Weights of a small GPT-style language model, trained from scratch on English Wikipedia: 5 heads of 64 (1 for keys and values), LayerNorm before each block.
Each number is 128 + 24 x the weight over its row's rms, rounded and kept within 0 to 255. Layers, rows and columns count from 0. Numbers have three digits each. The size before them is the row's rms in percent of the matrix's.

# q: layer 4 attention query, 320x320, rms 0.077, rows 47-59,111-123,175-187,239-251,303-314, columns 0-79
# k: layer 4 attention key, 64x320, rms 0.065, rows 47-58, columns 0-79
q47 110:131106121109150131143112174130141109133092087149102105141121114147130157126124139176133133154114091135111096111143105118117130136122132178147138084116170139137111114138157151111118106112176095147098132094098130146148141140156127093102143111
q111 109:147136146097146138153149142095132147121170099148116125154120160158141111124102104163096113171153116120129141106150139130079148107126112113132100102139134133092138102111146123121124115132126169167112100161126118137138116096110132091110104117
q175 109:127139143086128128152168113116142136156138110140162145118105155134073153165117113088123127148131128132100140109122138117150123119127086140138085098125089137117108116157096116113131082149136148171120145151119121131154136137125108086156127100
q239 100:144093134108105156133134125086114162142127133121137080119154140135129131111104140153180101078108161087119086102128100126133110121155086122130065105114138070121130128156131144138106138124123127177130115120112128106161123131134110159111146146
q303 099:107112160141105131100129102126118164156091140092148115155099129112144130148121170121168125120130161127084131104095072116114093114142109118105141166127133150121112130147112150116124127143135137146115139132139161137109102096134164146121120109
k47 104:139122099128118132132139119165134101159111178119157115146122112131097144130142111118142110136094149125178143124118123140112113116109142162149101083155115131105136131107145149124117134106134060133095105143087104108149120149112106068164162120
q48 108:116155147105101157147063181129111133109090124150155140127142120135115123155137156092144111140090121135118138101189108113108110129156143103127167116123102113140110134097136124147097112123132121158117133117143179104160115163163172181116137146
q112 102:108119110132106111147097126142066133134126158154144118162185072160119166148122164192138115141116109074160124110154104093125106090109133104143118166140109115164142119120090161131143102098105125158167153098129110120104116151143158118097163137
q176 101:111112120101099123131070163141133084126128163095125108144159083145115116105139134115113144157104190111114098134107111114129184130179140132117091149161170128150115156126149151089102095136149166159115146152104148137123122145134126114159151152
q240 106:108141151137132116104121166117135145145088099136154123131147137115118151149146146133126124117128087159123140121170140136109083177153125087155134125134139117147124154157144125118112097074134116087111118128062126111117132165156109168135206149
q304 085:103168118146144151133113117117086132143132085115142124133105141132146168167116156149115157178156098155131154127133152112142128145093138148173103135123113109129112117149120131136129122126151122126168092104072141134106121126133111141134122145
k48 097:138112122121093170114120108152159120065177110102143142115126098055128079107119126137155120159130119131122106149142135150134155137136168176114141152132129189167136172160145123129170166154134137097138122121119122169161115119103135098174128125
q49 099:121116195142130092131112111109124142139107128135136137128106118103162127121142157105117121149171129122081144103095104141102113159124123120154136170148145087138136121162126142163135145136138118107082130123137127138122164127157119131130118150
q113 099:112170149124136140161126138139147132123128111134125160113149144124089086169153187065152125120157128131078158124123114153128101109118136146142154121099110142146113116150133125135138157151202144137136081107131174144094092096139126102112112157
q177 120:148124109136132130116144147132120099108126140123130135145127170169110108083112131097149132146135187163058094128135126129104129099192115130125154121160089113088123130074124124144100163150147148136151140116125156107133111130132111064121100148
q241 106:134123158121142158105124095097114130154129113131123129117119124131138156152138138119128124075110125124133114132132124119110086148100102091117128120134129166115120141198132142147107106132137093105110127088177146133159127136127124150129157129
q305 099:148145116171118142158140125164133114164099114142133144143144144120140117153109111121102107060138106138139130126139130137116098095149121140153118123162070108119139118137102106141163144133177089135142100117111207160120115085117132151135122115
k49 109:098127098123150129100195101129097111138101118145090093136113092117114146125121138134097164125147141109113102122108041134113144125094123066142099133139144093089124101125140137139120135129123132161128140108135130073071140130151139128115122100
q50 106:096166178117105146063105104098140089146139144154162131118120122149131119147149138146119123116091089117165134140159075116133129114117149132130156158130127107129106128146121118156080112096121090172124108127139141167152148130141111176098171118
q114 112:106148113092159101138087159137129096141179106147119115147092097137113138133149150138144180134134143115162113143107161101152120140099096149130118125119121140125095138131129088113131075086159147157098136135130104140108128110157141137104122117
q178 093:145136084088140096103108147083213095139162122088137138134121081088119150097123118112186104124122126111126132142138108131157137077139146140104113167121125107153140119108118082123123143141140152131132140177097129125140135120125170084144134118
q242 091:100175129167144120124120120143107101185145158139164130135086142171163095161168114110163143122128152119101159119081140141102148164133094117114127114136112116142081165138095108128132100122187103208128137126106153134144152135161149109098098138
q306 103:096104102117124156095136132186143129114157129121144158085133146093060125141133105154173090102126146146104090117187060166133154132087086136172126155127151150147146119115140095156118105150112146108125118157137127106156162141127140163162137114
k50 099:159096078112115125162110115126166088103139089099127080146130147108110169133147115144084122131173149157126163122081156117111128140112149121107104127112111126110144146154124075121182095139130146140112129115119185134096090122127091118108105156
q51 106:135113148148134105115108127116114128165125130044120128136124116114129138115150185121163128151142124158163119125112095135133112144179111120099102140125126137114156123156163135124132142167138154105101115169140097125155125136134172121145108100
q115 102:148130150093133165157079118125143123129144105117113108105104152106154138173152182128118110110141155099114114088109143125141086138113136154092116123157121158168110131167084169143127141135165133119160131107079157139122155162161132116099126145
q179 103:126089098136152101147132141164132120177133133106092110119125118128105100135179177160119132125134154129095114086112143078070091122116111150143155118126129114141137114187163148131137147120167135136109167132103115085063150123118120093091126126
q243 105:084128145155121117140147103110106139160108088147127114086124153132138161170145085154129132163121116133158139115130135114129093172118139083087147170132101134131103138135087132134121135094183103116108128160100094156113096134138162114142148133
q307 087:128151130133108081133095098160131169101139149056097115179146115157159103089114125100145120093188101103175160153060182133108139098133090133088123111127145138163146098120134151143164089132132113154136141121144175159111139122103128097105135123
k51 098:101138093122125135151108150113130112108167115106174162114103147110151093142160123137132162105134104122138104103077138109112143150155149154109136172150111131122144162097098161163122134150133137111098151078078082118153141174139115133110146129
q52 099:145113132161163110100156140102091115121127111102133087105121126117101140121188158135148109152166139144163129103130139110124112146121115099133112147140140108136125129122162141149119169149122168164118090152116137103133098138097124127197146100
q116 110:155090145092094142131105122134110124108109102115105127125121117100128182113139121132121116159126115142105141087138134154059111116110143123163135103162146172151146116143135129128142122147166153143153114116122108139083132128125084111137117149
q180 108:133114138146137104067132141121109088122117158139133121122137096107147178137179102158139067179093129121133124101113144087091122120124115135116105119131125146134148115159102155139106141124158117153136130144065129094060150138115124145143139092
q244 106:123104151105110127131120150130132114134100097138135105106150157144163128127142136129127133137151135139128143141139131103099078153119149117127118135134111174133125118121119127124135088120113111124122069125081108102114119126134132150100167134
q308 101:168096091137125146159129139175094132139120114122150111070177139112137109137115130145078134129139113128146103121124108100080116148068142170097122107159173137138157115125120099141111125143102127082123092113073134110107118133105135160120140131
k52 103:108130148135150112109118119098124097132147124146115144129088088108102165108184087117159108158153115090143172109115121175144125100103096156123127152155108146118138136126162119123123120123168089160143135109098077130128167120117146151142131103
q53 096:161146156082100134157091114134104111132099089125146118114101111162133084135141146121142082092143183130108152123115132137099123102147135096117121162107140125125152113089115146144074070093086128127104138104117123123113128143193153107093131132
q117 096:141111166145139128132135108158148121115153109130162125096123113104140138133121125116195118113166142127125136156124133150108155147147120086135115136131160124190125136168142144128098147170138137109132114132102097113141122128114070137123132109
q181 112:107127137100127129147099115140175147164100159133113112121160092107136101117154132153167128171130175094146117134166127137155130118143129089116142153128140120164112145122171145166137167129117133126064105114121088102132152147128115156166163107
q245 108:164102098139153112123113133124129125103174113133107175117132105112106135095134139136139094148143157175103134123118143089162131104111132099145118117109126153109116147120162133109158088129093167081115122117094080135132103118152128134148146112
q309 103:172149128140146121166125121148144109145111125134121095118105162170103141124122160140141094137149125134198092110107157102106122140111128123103120133112102149124151129165120125131123123102181154076102180154122152130150127119110142114152156131
k53 103:100106103110114109147081131152134120122154088153077157128115107144082102127132103122143134111118110127109173133169150111113168126139150104143131138154106130188158145118097155129130125132113116113117142109167098145142129144188136125116098117
q54 117:108108130140139181159115119089135142145140101146149075147092132142127128129138142137108168162133172115099120089121144116112141127124127135126121120140092070123132108106126192151114136118130110171122133117146156105095153148100181196126146161
q118 108:116126166140131112132116117096168154103092124113108098111107162135102145142147159156129133125164127106167142123125101166129142139122143091136127129097135104161142131098156118116121155150154113124116123147213123142090136127110167160113116159
q182 098:160144138136113166123131140136167129127086136144090130127109130094134130107115102131111162118097131114132111117213136137118113131145147162117080169127068118141101126147118087116104179150164162108078099174162140139142174132119111123137141122
q246 097:146124118114106140125108124124093124128139096084166134141112117149134094106146121100130134073119091151097153117113097100117089115151104103139082147136108132110128114099167105135143119117148156108165118137092126112090137147162151173129113111
q310 089:106109105121142148113062165111126148189142152129120103107111133120135116123126125096144117118154112144112104142133144096140102137128167189129099145115091134134093134119146110135112142132137136113166143163109158123112125129151106118107133125
k54 096:104133103146123184143144107116152147141080098124146162143133152110141142098082108154111125152132107111110108095146102129115126165091127136125117117117115145138121138151089070122134128108102123110150112126162166130103128107119098175175126137
q55 098:127076137114118100151106125159095125130082123134144103100121122135097095148118139146115138123144070125120122089126135139090124104165143133137153149126121109137122111056151098131131126102129130158120121108098127150128135116129119162129145150
q119 103:133158125128143108131131117158084126139173070133156145135143151168152103129129099141132134110146095121093121115154142131062159129137147177135114115133121127139111166152124155144107152098148154094119118147051165120160152105126087112129116143
q183 107:118132092115146107130154161114166106174163120145127154117174134096159099122170132171131125113128103103115123120127115108128125145141138117128124118124142096113135161143137099134119134129095160154166140117080115085111128131133108125090159121
q247 108:103147159157169109103148120140149124133175147107119089065096122126127145149120081132152130103147120135101126144103160125124114106145109123141144174113127124146135137163127112137116089104162108127103160122098133113106133097140086143140157106
q311 093:163094157098141156147079140184107100132136154132097152090137136099126103108103129098151167150171146091135145136123112129081110102124134130136123131131173127108164100121125163138144131127114139112162136144162145105123133108144109126141167136
k55 097:136094144103116117140116099103135117185141126139178128089125141174148126181131155116108125126132098119137117155151117129122167111164120112100109110141119122169098103118135107128136151135137134141154137141107127112093112131138094122123120126
q56 096:161064125139151132122134131084121125125129126094089112113147102101093143111139166093159098113159159168136139090144104169115137121135126055150118153114140105116099106077130110125124133146137163153146146154155197080156104131162128138125103122
q120 105:109109137146128144107103130141097129113104160090139136128136072170103175108108129138095084159115117109136154113150081160129104115120134088128190150152113111132120120095140126122139134159146153110170087095162109099123167150104160169106130132
q184 108:090130126107129123126103143140098126144115168139156120137098100168208131153113122113129107131068130131114081141128103108076072117157162138128167105160113136124094121177127069161096163128153157150148123140132139132113143115160136141091137144
q248 103:108139124135114123101097122115121120089132133104120100128120098119162127090148069134149092121100102121113133135139139152140129133146173098133171185098086162138132125117119112117139140109154113129190104107146117139148132139123167143140156133
q312 090:107142138079141150168131094125087160131096133095138107163105110120166158134147155153125091145170159117161087089139102135125172127111148089132134089118097147118196164115110095157132099131130164154167149151148122155141115143109142153158130138
k56 097:063103123108088161104116133145103161133093136101147119112138105082106133138103111118125120097125108113183079178154111134139123161093116117174104187149140094112114175109194112099114102123125114156117146109142143139149138119084155181128112047
q57 111:142099133128139083120133159094103110178131133128087115098149124110127142126121141151140120115141119147126098112115141148097128115163123141147122119144126135110101105152119111144114091143150116170086116110094174161135106128141119120148141107
q121 102:179163126113142091128106153111106081136146127150107109147126135096096096168157134120102136172154154159137133119167151101112104114128113197116111169087124128132104128122107164139103142145143163118079084147091144104127090130113066075149103108
q185 110:161131124132131106138130151175127139134147145107134133133116129206123161152121142132119153138173176144098145111109123099126144119135144142147109111166147109116146150142077147100113124145102100147150100101083180114194135105109076112128117126
q249 093:126118076142129134125138115123116070086178140101151111150103144150095158107128144101115115120156106149133133108089128127116115134155096140131120087121136093115167122157076140139124129107133120162120112147119154106102127122145125112121141110
q313 095:176098169125101121143104158078142116175144136131116104052112121119112145157127097080123111137165100159085117171134160109113066109155108157105075098138156163134177110175118130131138151121153161153131109159122123138153106142147102115119175116
k57 098:120110121100105149150103134129110125123141101147114111181112147137097126118188124163184154099114150103084133124121080139130165091178154174172123087110124124151116132145123130141097123130132092184119111148110157146145139096127138147148087115
q58 107:139098101129127106115163120114105125145116137116130124102148137150116139157129098105129135121144151157119110100154139124108105106130113121119151145103133110148117148165115086149099100127152116099112157120092151114184124135126093124111170142
q122 104:181116113125128107100136143179138081116149096101164104124159115098098088159157144119143171132137147118126124119151128112168161150151116154177162171122140131140096121100092132136107138141086122105109148109122159105143136121077136092138125099
q186 105:152123087142121111158138123149123138080126138122121126128147154173125124147148202080114115154132142135110176098122178144112095184165109103130151137180111106127148121116144164166102135119117101142157103117133145133159116117135162120101099108
q250 101:151136121148118127152132117191163147097168112155140144142148176123115137139134144108127137105098136171135143138124129131099118145142108121105184135110142134103160138126117123187109128151128084103127164121121162142199138137120132089098143162
q314 098:157093126113118128154129153129146116102150129114086136102146120157106123110140150106150133108135104109118131141191148151126133107083112133136139101109199144134136127093166122178149166146098139126109127099125112099106163144100113105136133137
k58 101:112093113140092094118086132124101110137162114095172114132129118147081164160120149107118176126135156146128105146146153052136123113164116148164129109131100087172112133126128125162138128094154150111095167132137096175136081121132124129143146115
q59 109:110108131147139125122135091139153151129099121145111171135140149124129144122091093134124184101162110113146103151129090155130129110099099110120110106134135129128115137135162121096154175168148114113120117099144069100114137073080110072154099173
q123 099:093180124088124144117146080136161116166096124134108094090144150115121166156125079088101139098149116123161091125131149138125133134139155145143093108125160124149144104093128075153123122155120106122148126178138154140117126143129128113158203102
q187 103:121109131134139091114117123155077136094118133122107198079156156115085108148117139092070138109119115144171112150132138118160119152168130125106131174167103119149119144060139065096127134135087086118138151140134101176141138139131138145129160169
q251 095:148127099135110157141132114124101123109084118160116143164145139099123094121132120135116084120130109136150108170133068113103100137120120120116124102172164111103101134155145189144119074133102168042145122188140138110162131148128140093144142119